Part of a small language model's weights.
Size: 9 layers, width 256.
Architecture: RMSNorm before each block, rotary positions, no biases in attention or MLP, normalized queries and keys.
Training: a variant of Muon for these matrices, 675M tokens, 10297 steps.
Each number is 500 + 50 x the weight over its row's rms, rounded and kept within 0 to 999. Layers, rows and columns count from 0. Numbers have three digits each. The size before them is the row's rms in percent of the matrix's.

# layer 2 MLP gate, 704x256, rms 0.165, rows 374-392, columns 0-255
095:547536477516519497438519448456531589526588556546466496529448418556507433477487555542475433439490492530458460516537477535458556548587538477505505535497509466426441585415575463533576529473486445531512553531456554493537491527505544482512573415409663516530566542496555538563621500520483435453504538457489425458478494486541576553568481439536527566572580554554539510515504481561535464510530481527535543474474533596492530534427507539486538588412514535583433557545470500506525499454511549513485517481588387525466524490573457511453528516541575551498441463503512512607454474464499480507512507523495549486448443424541517520550628460496438557527441509505478470517544549469502552505444544493530529482426444446617370562547465562558468660510390604455601467593483491455582530488530523
106:511534565597521537536497509464479470434605419559500504531540564519443483517495545466458602449464493495424524408472528539498437538557423577503511524531436526542583374519505489465506486543477448551468460519468423604487570658443520592529574494463518490544415591531517567565521506430533445486613487479529506514584462506467510505507471407465504498572530507492546563563406443537501512501536457530550538508505478529510533520474503415470478513476534412461514523475444462501559434509534553517520584506374522553625509447520442484535471509463645611506522456546518453522481484520574439563438401583506519428449496503473514517535529468535481436557490542590576425528461462517509602446536437559561484501545505437457468528498506544475455403542621578446503492443470471494445476466521490
097:416496577493556464491460537508529439503460428473488488499534491481488494618471559416532521488535544486397388478532523423523460576527490561545478536511551600521480427408498527573440533514515566521473410555525448456456562536462444507486494501457563514411586425560424528360443556440383517558478495437470529538490478455441559475491561569534404423459440492549502576434471466433582464470421423522500528476479485461435555542468470428465528437554597472467463502466494565463524503531584617522473439538511526511516440543468526533494468538512518437557464405466447547518521567550506552520464470451581431537512511467512545422431560571466507462481417555555479555536434527579555597599440491456492453476438504504518483458554603503487404518499451533487538537528487553438543552479583494
099:521472473604519547532551501502531545583446428467549484495524507468515426495481528455508439534519469487449473520455500466506470519479528458415452501415554569507524437532420455440502475481523575487473581530543554602352547449535575578467516498468476595477469455440534567546474451467455453575612489444413424486566541536452558533537608481488450497485517490440479559477461529465525429528619455588538491613472484493448538580494590512426526533468529492474477510429458512530541524514481545523438540535529423498536523479475534523508492523487499468419492535591482502612643564498485442642557518448485484437423507525582488518453445543426501606485431517554545531519504459490573433613550477581488438506502462575434430503511525444497453501571533548542465505510548612423493507520440564
103:483582478497459402569542535515479596429511479471534488575547455513397562480551425586600505582495409540525548592532497606492412523409558655497497626450509553494581535516526474518540486482565452530486525562451463545593481494544513513507544569590502501520598478509635503617501502564495532572507494384455510484541473499444598545508493537464526569509526500528526503558515510381515529473470469389519488488521543548521497464485563551523361477531518507492499519459486525503543495449491550427560508457534499490516446516465499516492516524533486494400612491500559490535497559491459498519470513482506524477422448485549517489574387474527607515536437575512533504436479478510551530582587523529436569520475500501577558470539528490477555418416513451577468437586524576544540452472476503
099:485516555613546513512475535471548496546493462465504462529485504480367603524506541515469556453489480479523530458542503539450469481501534435439488503564541471548464520429457411562520602534534494490473474552455539544534469453542475624474552455437412522555458508549520560493473508425536543513575604432455537508422571415462488439534474416464547498589522501581573482498502474508472505421420468525535546499526457530441429487505486465477515495572483541474538503541527470524545473442534448571481534551466543446365534425543473388558550542460532493518534491463569567541442558524430491607438481387496548409450473543443636539458555532513575395458643441503555494535550488569526557458501429435528610501460566540540448456450469441488550526476548516436559489567501506416482445461546506
097:555510492522487528535402495492491545484488537546423526499525487512407460483535410452495493505489454404479381479493539489464579451498486502515507434476428477500592464549445482504457551509461476503479631530581498448539575548575507437591473530423552508564536511520489508538562555447440476452531564492624523479520478595414546473548529357471481452548449474449514471549528405480450471503514530479480469566549577461538512449437482494462531465435490513486481453480426457506487560518499503475624552547545432453440482517459477488424464529537423509384438530535462459479523533477475470522496519396474458546417555459466473408573451550583387548560576515494524468480539453481521538458496395536541565481440490462439454524544544468548566442531417492659466603446443573524484520607537469
104:538603523458515509465479405404440470525472587566579549513499472469516532408487549530551464439498579523540429500380466511514438537576434472515513520542488396516509532517524506519492511499450536564442448485546499578515469474427471438568478503477533556446497461440498462542432447436466427441602458423483503565508536451496545467570510386581520500483481525517450410438502479554523504409395440516476542603517461459535530508517581482473454564546482524487558526517451452443501474605444436411533502434531492502585523552574477573489536561501475574499467478633512528502558497514500490554448518571476522444524543511600470529573470587512523491477496435491601525465548609537490474537438626460425524521499517364458545421455471468517548541569477513550460485443445506548582569577512544
102:539469498580511461498525577497555563608520498443485497526464542466492450641474580487468495502490567530527614494468501520561526449460461497526464458490469445482435452452349448452494586466450542412490567576579451506477518525463472526500431462466469523485576486473599442521543414385492474514561408490464467459577568512482442562527564504526453475579469461481524498463491464468553490488543509406498554474567473507538617555498592600480489462426472538497499447550626550513436504462534501510565464596559495452503498487510541486454510507512513571597509442476539519459448513443520489518472454467529547512500451507586551525555393570527513540522406447475502551419501552429474461543576534538538456475551528570609411529472500556464383512544541565422519411487460477432525557506578582
097:497473515594494425446468468515484538421522644493537488533497469476519541429431606470474533528466491534465498563505601487435513529493568382555516451463520497458460534517529491537536560458405461528535460464456477476549513475539526491458583463488551482462519543500546478542565490441452464583375513363535460525411535506535533491520476458501513471462560569588430415593487488488391489493540393517448498591497503572501518500498527414375437473501518511501534443514496526472468482550593578516523563492495398473482506434546624493539529467451464538487552465477632530527494465642470530514551541462380485481465604542511476472462577510474478445498536368426491436494499409447474476473524491518489636536504504500498504441537537452583496508506545460585471534530462528552428502545514522
100:500510521504505477475363477430511404544552510541540444502593480480429512476465415541500499546507495439509536441531539434570549534489528469572504475405499436545593464487472507459490447469426427424540439549577561530582548529435545464519531361510522550466520444460485463465449450522580409584546478506485630447460464517475493490561501492438400459461475508431477480527449460505455582571474441530517370550527588452537495460439547561534532481490474437473550515466538526567461424472440571464545505487464420511514548549505558579571455525469593457497580545496594462499571507457492525503424439455556517613428473543517463450416443467474531537487521471465490521530416499490494446596497447528545454505616446587449467513535369491488476463554460536567544588495512506490471505438497437
101:444479503483461579533438466445420560528486500491532406362444385422557540475470450509519553529530461464509568491407481452508543546544526520456446421489486504487397439551539457471563557420471551495555492602552519453501442531533527461513468473515439497473522579520531458489520519550443552477496472460419471487495446446439468531475524438402410544453480419448475464474436470587373538512465499411598507391493539558498443576503445538486540515517591449465506541534526433593558446449465481456586490503504518527523493483430513572548552592574492485430544568509542455496578474469513450529544508583436540596448556557476427489519397443514551584475552443436498540603461548526593602544502504503484459514513515545488451536572553525481488498518488563474481491456471512390520441495546601
100:501482431509510510515552485408511536480477473447513546491506532489448442493542465487537579505491527504465469473485506426489560512532572516458456474466557529545507463535367625579386429475526434435423383448465548499514353552489564495456530464546519563448581515554483440398439509550575512437463485594454538472525504499509480588434514466483544447473557472450424568492525439445469493443536437550454485486523558422554495479418492529564530578490488506487492454429598499542582494528406497413617468574443428384466499545559538572509502535504514519507472552537507606479474484506491462463445472548459506445485471553413532472425487456439548508444513472529526533491571522473564523478406518595494413522604493460430493525516542418553462396485479531550571560540527546422481490479420572
099:528499496546517554544526485516568539462504504614469435514511413439434570471592514469454484474448560459545444636487608548447479501476538492499475562495460516408488530534457468604538492417473468584511523470455509543503517461433408483485481570559453518515560505539529549504569457505456464495437393509534606508549533523490548508402512583501516402518390522485496471553463496529477534513458594542517474516597438521441510486502556627532467508544456463486549517483499536483517431500407490480445527526562505518563567475413489554556586481472335498420451461481449562420486463529578533484450452432504550460493556491439478549480423538529414521442506486616443469486523504446524521469466558344436499493500458510464465515526451407497560438475563458484580611503495578534558466509532516
094:451575580470532482518570573464432506486406556404441448503474486478487469527459445445464465553540466450477476466498588504482450443597405499458424460447603453512456527533545538458383479523497429512486475588522490465525450404560488500539496444519494433473506429486468463540480445489463474595490574555510546473466562560517525477473517500616483454509436521415479529489449464491545484519583484464530492509445494523412561553607562595479478416468422418510559527448518477428504556496522502461502498513501515462504499513479472537559475505443443451571454584465571506456533413553464521487592603475512521497515509486577548400496510531493528535454492488527480440553476529505476449424537493436391400438468392461438420541595564497541614496621515548469468592561562552424506548578570500
099:511588539458525477551518455486489478500538472501549587464533466484537477551530470548542519466546519513501388583448394515361513483562453493492402520601451465493507450531535506563434592597485529501451437489537562467468504452475451550407540517394490583571502590569499434464506498512487525539500452476493525530504463482517540599528408475520573532554498553530490468507507516514470483506525480475478506622444450453514468580489660489544577487527509469477425504453477456544526556591498551381422620444449517482511546540387459517467443425598471569463400498477458556460447558522477546521490448590504540572480416437403439505461520451505535499580489439519506518635436500526467514412484519547564503459486456517505526533519496481527558572484450464563483452511412540566470489433522543
095:492494495364568524487501542495497506550470511596481505535565539541412442502462485495532465485486564414516523510451477344535469469482567531442545509504525471483577496504437431528516482426461506531454554592620523465459532491520463495477413446483564495417546522520474546472547477462498457438395449453525500442480495508466497456450512512356559479515535494523426611505489574492503585538461493497494531514545527449525435435531555415535499505515623577502484527615479515535543479440569461564485528580323492444453536459515443490514532458461452527514502472441477502518390512497391525452497565551437523476427561531575538525530409520464528580491441552429529401528587524503454407476527532564506468441540409535578551533527500458491434522496450519474557470484446548542560608440492450
091:491568541569563492539580499512483517477479516500581459523623520436498498535461584488501494549544547484485568534372508394507509561562472425559522375580509511463525499443475478479568480489517550432521437656500398406540459459555485485600504444518565418545433534469544543478500454410505482565469525496448428583536503509442503445350488498473563554506552448507512432487522506477552453551505631522494519554470532474475528554391495457475505572555540501575516437476506525478455429522469631531468479486506494517531523489542429473495549520506514457472467480471518499467414553452579466539438512422429397536446471521517474578610493487564425519503510504352470437508493506448450531404483487467515571507462564570499520511411402578499527461521494486522522430494454515460484514473541447
105:446418540513438523577525477450515527385502481503471443558499563508572479611419529494607457438480529461510566542515490522536493495471432468551509540550460420552500450519506471554458486465434491573429510422509475531562581496462462538459462440425548470462497410477423446448503501494493492481391493582578473507438454438510489543469497551611512482482532505487502577476576475452425489641450482505548620593520556452451521473539543416502487550510526499404506439510518461548615545516454544426464471433439434468528555545428452494511497476467406490469444494537506501457453456508470473450564463488544410431489472512451494497445498516493514484518521419520492583558550474487570548591440411445563448553521411479537521505605658547453568499491454532484591497623446508462475520473445488
# layer 2 MLP up, 704x256, rms 0.168, rows 374-391, columns 0-255
111:497493464565503536485490482513519576471469517447465551512449426607491474429568574565436545471577433538517425493547589501507490580573515451492457522492463530429443556448456554520564520589449462429526467490446389419563492505531501489507469444480421506506489572590523549547513508492509480481540482527563518556487571485488577551396464510528538483552471556489451497604459409464490548643500471542540405480430471557517517525513521548432538472431490484505519485469504461477472510464489641431501470390503491483518419422557517493442467591473430614545544462552443609551545499535558500458528525511514624463401477472561616455468528501555587512550522417505508536530556534408473624491543529501401521519503528483542437474464551461462538421453484574571474513510483485417479527460557524
104:390542466507558545413574502463577502508439522466511489438436499589474409579541569526471472445456525416522484541516476578665550518558443491438518510531391492488445464521505526542475510509457485512464464517531512487548444508553427494596438493476490528569519423556488589455494465500471468526525477545455462427546437442533544555526513471483547526531542460453460517427540423499489382621523571417450430451486480520480583432500545494421551448462570492474512518548490529527517519490563363471530560659533437419620495504438525471512512521539454529527499579570583511499501566540522451473604527520475485445481544516531441577473493457487509518559440480512585598499496516488484435437475561482638516505562466433534607461531542558572477470430485537533465482502501514543535560537464500
093:546568594562609474514480542494377494444457391544445448518448477401588528610508517453471490521513553457473447562550514456544483517483511575504517605466533446529511453457421447511430502530479448430530494546503531481442516542495449508434509511381454529535568427476467607517491587509517565437591493463476454582489469460450501478545574564451539447460477492476534460498499460438545459485464499432429516630474501404526482467531475470490450623512498508528509481533544540514460587488440489450463475530471524473462581493618497476512505522512476454452511525546587517481515492581586524540425442411424509542561438445500525390525595631547477493496492583499520498466482437409533481544549414470473483587489481523446495443475527479552500467584423534491583555440553468537491495442397525
103:533509471463586526501468482581452445409478482552521520451448602470515460485493466504448516493582437526436598512518557548489494465544575522525489491432533497542462506473571578555457433568501516476433557546471478564481410447419545526481550434543426485544440469524496532590400452561447535546493605477506551362390475471531461571560425445456512476580627531490529420544454499530464493435526458443463464496484479475481534471600532512565587543567462562460583531529464550425551510523497483444577514548488522496538492492541474439483433477478468509507406506506451449430532553337470457546500450481521528536464491513498621533469533476510537533509540560472475536599396496567473517418557509534498463541492541563486433420527458415575455500389502505516476513416428445557549471447535548
097:485533479450623559589381426504448603534516591399560482495472427604370538473485565522497454490433569485528632478494496561404471561471545504524525463450473529469443460460594559507524461490490515550533500575475546468466492511580478456496517492407525511518529465499571461459490420442449483590492536487450506540434494449540561501593523569515415494539545406465457489580481453559441527505465455525479483583474559516548513533493545502569516504492513460480560465440480450548498469479570494505583541548501585516460462501551537527450495508459501558512561405543525556558426598457466447550492497461529582480522438539564505561584532496485530519545553498569529498516507437457476412437565531533533479348545510411509545412571485548475445505528554529420500480411595457496521441462588516
102:492483589480542520516517547506517547457551419469551576426499507523467505475482459515430539497581528627430454610586466418482517473538418626516405488457556451494449554468528417563533473510566469502566498477551477466390439473516516496470579452434507569549481487442503565495550426644502552477436504445467557490514539458557483490500502521503497465542520586554492509459515565557447474583484481474544548486442494514582495598487514541436494533551390493555613581559483543539538501406563533429480522517456460504533456452522531390579498561615564474578611413537534524402448483511571467529505514460521484505495482551593547546516487450438475487565388527498430495518499443461390429539472573519526490534472520476517510367424448500508477462498464543498500517485467472511565465516479467
101:491519544495476585503442537506449427545537503490473548513499466439491570445491474533548448570474485515602518560386431563488537490550563505520475524426447453526469502495445566499525500515459495541465477552576555535457474506566505442496523505456441563526469392447499428497499452595557438412496560504531476494466449650459457555514484473390551451493448481539437541534567495540522471481539481481479501527602494548519435407557564512577466485565485473448447369493547380569544537508413494522397416392581481583466564551411484486424496523581467513510503565555534527480418390512495484533520510397461429529540498508450521496507445518523456400480517473442531499483515409489533472566566552486533501470473416490484528562489466415474481426493545470535542608617543591465501562507525436
106:574457476480497494477495497441384503483408484498471491480567570417509568557564542504433479498444556636513479530535489533494476517483469495454516501461445505456493518438541607527412504523450543553515410508451543549464521406532484422466567460506455470509510458452483459481507410497458413526523499467452475554503478516470440432487430530559524524573532423446491520428412386481507587354464536544505455544463519501490460450474501419464474531514491521500398611484520515492543511492469513379562477423475522583457433495476509535367567445427498604505567412505403469450579506520526504548499531545466482471541514587448510421464493550474403440597404503480522447471644486502521459539572483475493586497531543471448535550397485506475438541515480482532505501524548488598527418545569474
106:465645534440474475382530434466431518462520520519469475439438342540437470432409452514542465492403598532560431476497407491527503524505448578501470418513444517507507532500602498500530478514500519534440476474441460477535465490549472473502506524477481535514466585492420511500535491547509558488579431542536391587534481580512497526520431528438490504488461528410457653538579491462472550448462477521494438467423618535524587508500489533556472514492483466562561538505504532516510525454386525552467554497538523502475467514527480462571500421441547535475501508494481510548540571500548550614390465438479467516501475457483581578419522448446492471484419591474507438446521565555486491553539437504518634484613512443491575487549500407491509494622534486487488521533449539433521476518402517
095:527606459556456452489613499535476531470479472554588497398483522482506549639506447532496545545528539529432397513449404434562564542495552473419581504468483498490476463513487491477506483550523476567546406595490507469582622349386443451534393406470496475511487452424442420471568446514439493518567525491532536547506417484605479336516540423455519531515468474471479548385469513513440449573434433514558509454541532534424506481480428457515541470390533445510426418462447446449541495508544512465462483513504472517524499436513518490497538536615530513546476451440448560574483431489462526461519477480565468483546476461496436482471458483550492502514602544416463456496542499497500494478501472533551540569470542502457426479563512412541529536572565523529509497499566491526523514453437482
099:610541512501488594420466487524473584517475459493489539460451549480497450432479479610483526505405497501460446503474447604529528515533548484511512591527580512457507551536518517454472546505559600481525498494540546556496532500565463493518518484371605490546464511414540585430422483596544520451501412422489557522538559595543435432574424521430488539567586486562405429486451503484518519466473466536459502492510537459536544450453491448439428381495539463464523411558585463483461497460482521423529534472535493453541432503605474472626445472574474525516551522539468532559513462556431495447455575440517603573509527499465487527497483475510496525468477532450519500588504516479615581552422474524459505440508496551405482506385472457598532472422518538613578517547509481504483574552452494
104:568486578563438480516468505478531450545415469421504520564477458479522532469493493578572480503492494567537550426506580473467603486535444493488537516445455513506552467555514508496537562487501557567461554501520518530558473404585503486430487525429568523520500414567452573464497518486442485488491549546498444428579421614426404414497390510471540498424481523525614506471519445491603555492468543490599434508416512447432514568418487498476516502489450506473451606552564547457549492400476512480501463575544447436503520461478473450395528410479549424483561527455541544518460480464388524384473484611497520483468536523603530534463536496565541479438488536476421478431582583415471519507447494415556485471586536410534500427472490550473481562556586500582505522568521485418526495488483505
096:503446409548511499539513479470489509499597591445568489541485593468516532493497554459492522425456572512457481509615473399456498545478479467458522467487585539556570491472401542549526502460559553509536490480502562469480351473561563581465573491561445552462549557525507504559399460456542574451484464523486419430540551522576402593458538462581550456581540570521481468440487527465525613445500548544553563490490470444488561510476524486560539451487510489461541419484475474560528483617497425443544484517447443483506472515525530530502415504436491523493497516478494563492520491582461423522438455495495493457513511478419481553490539515478594484536498519473439499527551447418602610435497493551482416472587488456457561569477507469529499485429480526440512587487576630524394451612608532
100:565435481479415633523503541546482528501533433563598504455434411508506535535408489447482536504428395444507535512461503485460453524469537417436503496483405584488491513499566502514545557431413513487507502568446498463580517574556505467536467554537536470555417426585484447491523463511522461514543514473598573470541511430447575538516472581395541494550512497453527483582450448446463605473464457555523586548520489510516424506476480480479510393480571540490352446473404344465504355514567490492438436533580551483490494441400483518431537477546510570518482513427564510543482556483582481565499425439459473490514430496451586486495474465456535471525502502565588459449546569489545441468525490450571504522509427577541521521490481492469449516551490512463480473501531515527499428478534396
094:485502574533486540501454576590503510502351565401569473556568509436582481566519523451550494570465513437444514417550479548471590524576404436515413493509527518471484596475525436498452438528495469470502435504488473429526469473559438439549468483506512462496514470521426462509474538479531598499478440464544532515522453463494565486515451562487493520473474503531445566524473485494597518533518519497496461510451576540524522506538610470495490436448457479528525541491466447480522481549504562501501443496458526573540465631542475524449537520435511409554457547509601480622502481452525526524629516489464566479529507537604549359360513527455453551372457464497581430598475539449486480455509579515464469431480482497449413517613639490514590544511458525492545507488525556495414551486522502
102:503480505541518483481507582491494521445548472434543529473514504549463554535476526418580519463518542459493499434465551437495396499459517570478452538490542449411508540410476458515587511533563529482545450562562437550550466565515497610471478440552346610501520600505602501508459404421490578446549480542516437552457584636521508520397569493554559526525483420496540505527546510526552514499431457483576487427509391501464511467536506589438500384542493505456498445447540445484619394510484497497614495576555502583461436450500558484533525465451587525413533503451507485520531502540512531507501582497450545504539481411520521518589516500428570567530478561538505495511604492572553563504532549425524445460450509444500470514492507551466428499459543578496450431425534446458513485565490526
093:542425548548360495436497568479547418471490452437393530511549487513511526524460511516463445495508436463481413575540500451455472432441517534460457499464509500424547509440439514460491543529467540544494506479482583467475485525411575469585523486508425463433445479620493477503434497441549521542531471585471594487464425485498542527511504569520501468503446621556421506434581486544516541517535493422539495508521458492477404494481409516448507472423447384399353543487533519471621561423425474525522545486457572535510499538508506529478491548504527491498447494565453572472485579415498435539469451540569488359466548479505566542488531536615489462557494527458492446495543570502504592588484438523422564483393443483480443482531513487466482478623495506548523569490539462563536420560523518
095:440559539561491489536474449548473585506510513535487375473478539437568617530570545542464477453474497613488501479501627434410516430483580407576517524584444441465519481384494503452489497507475404424478513540507493496539460423451529568557517573505581423404491563556535522507507487463466521517504508419504425536463519493470546391466485466511502521522579495536439490568460589574432516567569533514465452562442448546489512419440664521464546472524523552542522507468408465530488523440503522477523461510557510476557548601436492528524501534529554468494475483488509555407532461520514419531457563437574532539423513441482506442516510450574564452417542546423473469498439540473473537454565516471443545462457412476485527490397506510512513530570428501527499465546474459523466461432544345
# layer 2 MLP down (transposed), 704x256, rms 0.143, rows 374-391, columns 0-255
105:434496453568546481475533476497514557422462535458444571476523532565524508500537468516570556438570389550470440475598455522501546548547536585525479569499490453254421525505459543466503487418467498505442565532501465427571420484536496485571436497551350488507515559563534522537492552525490533508544444525517375504490455478520488541524442464510468469438509555557459444595491458481534546561482529471574442543474566507490425578594522514514463404495496463519416529465432500465483495465459525416491482484517469579499512382596478448468426534431385477524503499476454600481543456513559490487461500515479553471463545589569440415445568460406470528557521410453482535480496439509468528446474454488495512535523550525488492632515487454503498409580447520542500508516454534489465488440487474
102:579514574438524545554474532482525485523515510533435500465554545526566498598553524508643489557506574340478577446443483473441532523532513474504510530612421607502502479594518491489500422491476499440458492530459486456445433492435549546542565522555531539597538413418501437553610472423450560496482504554540449553629362432447521428431514492540587507552547470507513489379556526534506519432448585413542483514476461548486432517490536466496476476509453498510533450495573447529560500477456506421501408542474499525436491545461487485518494518539395481528453474483489506494497579459536517607454392501551487454616448518488443465504463587484533508490525441482519465530525514432440531523451543498536476423505562489540490468429600491529497535567455572501545513446443559410515565492443465
095:619576522488546478499533476476380523551428419465495492429581510529470505475491584602539483510444538448415488608434591436475478514544586467569387552500476555383483459471549431483562507414455509437477513482553490500528484440546528528441534489447457566469527556548551495532575527455581489496504484478547543547436550479451575574466452493450512502418517452571503543501479467405508454468469504546563557499502537480506446440524460647553493486482478469458460561499497500468502508476545550520436528587590468511513496445541498558475519541483476399537517514519588511443538518556515531538516494538548484511547391585490496489475562450601457513562475598431479410468508582581598589489494432381481577441516451514392522549477411479574527465446473502419497479427457559483523519491506494
098:488521564481523492501540561522470515437564483544622517443463599512438502458453451515448541498521443539429596449513485456451604502490444527496533507523499511429403472406566542542418561543449463525482524529457437526478380501537614487478497424510411442499548528437479493535502524557514464540519480467456585477468494479443534500609599507459500522614527565472455440609518469562481499502568449460568433470475494544469495455600550519452492558404506480473458449570539474484550490582458479533492438504486555455490519478412377464526473482443510566465473520500451409403421518433493447537537475442455642454494463473432614527498501438509514563505464513578538471532503485469568514434574497481441516497440521466507434512566531505534424558479547564499433542444419457598549398517472566
095:584505508434498441558560457496562496543522524516472500485503434438486550430486462490559595453459456578407466427416520518550467445527482637478534632570560570481507545508540434504443482557423553551523566508591467569453449429497432484495376537487458366463495443498504360551464482475579536504485424434516538473536454486536463360447463466492529536489507484563571453446519469577489488578497496524395499533472463508554438449458519475533391577517544477460554498499583459513509549539465425461464528549494455514580570546524549509499496461517488585495564504478512473607523597438459473539511488535537507509459507442454474477483526562576483507580494600480576484451463494567575483449546431496460453414529580493439500523571497501563530469501544518513475488547451464546502450509381566
098:429530450566525554547462415498466427524453446459467479408498490576422552587547632518534573558454572614523464589422473461403512506457523539554475376526450512535411515511483506575482521561512587546419511509518564511498444459460444509578564384475514502446497545489480479420467485455595482538496551589531493486475522424476549412579444504557535416557500473494460572512519510453493477493377448436584510469539507537495496476586521537474534558550397397482475695457446497478496471480542490497558484490445552472519465520480439493490476482490491472596564480430497556534481504508567465536539448471389498468560507575459428549487541509507523556480457427538460511558422479442450459445496473556498513597514484514483564452539503466458492474494511418520494481438557428483495427482546474
100:440586483462496472410498516537475467416564415493635527530539448499577443485524498460547552495484465629536516513573536540483491464473502473486498530419578460572525479539494564585573482563623503503577494455518492496456584488526489533433381430511541547463567485406557584427470495467553514537493502560465466440506502383497482468483505545491489556453435517527526532390492512500513513450562472497418451475559515547590401499439611441511431488542480421447545561483435545467530449489486528506478501526502513535483459441524535503573483444534496373626481534492488423513465494505552544448474492512580506516489397438518483443562473473463512612518451527544454579532504541440459541421492508464480445635524440454523534520500585522471478566545430507543586366511502474582557488525469489
101:513485606525504431509610511432500422522460507388542496367486499402554537446579559525513621476544537426520508516518530451588416442465592560499533536541550549475444561464451428467465507538513503431479605451473598422572526533481518468506508495376498482482420518475552517424436469647540473561544542481478522437436507523532495544488558425501527565457497434580463477540472465491526483565490487440530508526553508582585464543557433593568428493457535541455506401478475520488554491562446467494556530464455525468547431415497561534504502518468535460524564455377497495524506491449548532471432484439541488516466543446460546500492462490488496536399621477461479526505493380564457465496521554596500409490551465552550535490556494485509495399538459427455468503475523536521483438542468564
104:517492556495490459513455497493580532467463453465390472533463539576512457496528550525435425480446508489482429487439418434442503429505410609475519435450534508509442453549468499519519544390461452545525501474484624521531399475557454573476331531418511495544545452558455456560416443523488462443494542470550563362381523516484465556529546497566489535499491502543580389501464506552515553539455494531547477565592462556501473505467468470466549483460556504521527554471502498453431447465506380490539501488505442460398429490505556457469455539545562468478465519548612553462525405478503554497533435490579527490563524519516472466585446567550461478466426484575517487519463465458525547398503487552488468556584588546471472492525442610559495468534505516419542498565620518505437474482501422
094:476453528575566474545448629466430548557471491591412498534567586573433382552518427508565474513491596445473537500519530555592497409574424480435545434410417438507505503469566486434524538518425585442469492489458506531510488437450477439609495552400438390595521547513462517464464543551452474506487504522437458439466488559505513470547590477469539540563467521530473480411481544547496471494512439497562515496485425482472474439496508489543542520487522420478493467520517457496533514465568598545477543530553488496538539437619455480510588524502486455488448422507415529405458490436498475497485522550530476474574468536427408508594507446528535537436549474475484380504440421430457440443455503641460567552463451539429515468455470552501593494532557534522418550521501545494489519485478491
102:554568490460631506515522481545449518538568542474462434539471502546531508548545482499420483485501490443559474523505425451497564460474466515465530591470475431522614447540474447466439451427498451508462475457499493636366451578558526469581526454491561449583459412380527556490548463558414555563515440445533528483465538516502558424527465466465439498561516568462489486533398462492468554522535424505519457534535505447528543518471494387582497597531489484520588432435501524484546472534522586484536495495519473592491593477542396464505555447495559486477494516463547444435584474515523478510486599487452463521444464517587531595469456472415533521542546471495473546535460508535477559603465506622478441448519442498525516436539488578427543545447450363589567490474566538504505524550556494
101:425494422524534556501490478460456528490502508477461596428545436509489524638500512451409563496598534594512442439535527573507468512508565459525448449585515479530427590479571497577516521460453422482465406513436461451443609560485550526470451534560490413453496590523564418457560532441558509444501442472544537489496506482522466490472463598529526550452561562588586523438436501550561496554451432509504504451533543546512474509547496510533498538439490486540519453506489357549543541411521543387476493525579543621476477556467554532513437528556624549531442477429524431459554580526487549446564499463509529529441483599486429575559470442460498543462472506529551475536435436519466519476540410524549495491437387585484583537514503502555550457399491526466541509538483481538476524508572501
100:472518453522492486509566532520414532566472470421453499453473503534449499458432542403552471452544487522561563440491455460487512595510575475424504494586518585478526479472468419432423514494474542440504564479428491427557481534515557479412505492468565499478574445526456435503498569540484517507598468380474486554528453449454446431472567452543491567559412391534556560508507471462497512539488490473551545543510569490439501434557518581505582501688552449490484475517493508516524453440544494612450531493448401522441524454435446570497587425528539550604479498425382498495552513473540432505483520435512432513546483425538553475478498530546463450560507512478455501495428557516480465435495454437549518561530486396495510490498580529460519518550436568456484491503550455473694563506479449
094:418567507365507425516483520538514540454591405438454524506574483505589562460531478565505502515551461564466543445493479483428473446507536522468482502479540522489491503439503554514537414511404499397578498476531543604414398509533547537481442465373469512613442512506478408485374465529416512624495494514516461530487489579544425529530407556567514498487434469465490514515557448524436546495523550519489503492481493492451516504573592441490617493563517457533471557483505598535503574494449484483521591553470522576476387522503436476439486522595521556501465594504518583565489499499472573480471451562408499452486556569517451494495586490435568510568473478573412498492475473589471465499491468548592481518451487509463494452452604487510459545462541554479513474516529576538545589448440557
094:552460583555488513473504618440476420435502460404541523492466578483507542544510599479515490479557498483470500536561490471454452466552446498436447426533520476585600461401467467496467484447387492551437465561469546505556503539359558457553602520462572551420538454508563434529434477484573544498532468466503535471509544439481452513489478445650462483490556468556529431504497440452434484474507461530524537560589560535450495532549442475551564503463530464444574543522524591551467435512490509565556479485479554473477501475426504469496460504504407529458583456559498434518555594521449526496577537508534562547459551415438495520510362486577502393501408484489445568504455448492523417569458447467555477492442527550509405501456523588478565564644508487491442483526511476516500518487508419
099:470502500473495562501481430457530502526486496495411559600456532496343436495499547514423571393496506479430526500465534535480515524488573607471450465523592495470502568549457519346572479455466530498584463511541535509518412512594494621563455519566412485508564540493506461562473518524622431493479534485503437515479490474478536548540590434579436515571406427546556375530460512546504523437554532590518525453583487557455576463490471504558475522539427501572516530529467547483519505560477539558491443515472591563507575476593565455565489538561462534488582494522523548510528551484497471592462545469541484491553562547461574538549457607496566506396561519513526505448544503488537471540452527550548447479450515425444522559556570440431420453446541474563504501521532487559574525537493472
095:495491499546538540459447474518562339511577558560498463522494464524538558425462483383481479562479565530471514453451463510497484504594570485569605480536557496610497561451538445470516577588533514462420381425570583515609485532463498520479589434514643441490427487484469423512540546560556562512526541447555461511482526422496460485458517555461468528575582495406483482529493405467608456454483462452522591451503478379601468429418473447487514496558476535552438531499461400450509473465528423500569459492510635547497491491459443476570458441503587500432518451529472495502502394508565483500469498541472502526546465520504496521551451528505487507490549524536533468528532489510499534550505579527467507579504572544521553498500531527549432565468446508563537537517499392581535459477476579
095:503504456536508496565535511488421585537473478435526546481490529493572613607454530523585466560495563503390517377503607524483397575502488485559480467569539556521590494433501577489522560501527509521483589481416518477510463477538462487555590460464642477571521493460521547440461557481491464633466537529474467531472543454479451476514468450497452405494562492525442422503482529448464493601454593567486545456487553558453522514464520483481471488520474453521560511493515535538414422516545618393471518506494400513457526517524381539498519483403405498444487475531455468423551525603538580520556492348458448504521575514482516444537485457531502520557488435536575495516555442528493545536473517450532473594535573528566502499396466478535572548495536522467523474448478520510531557489553411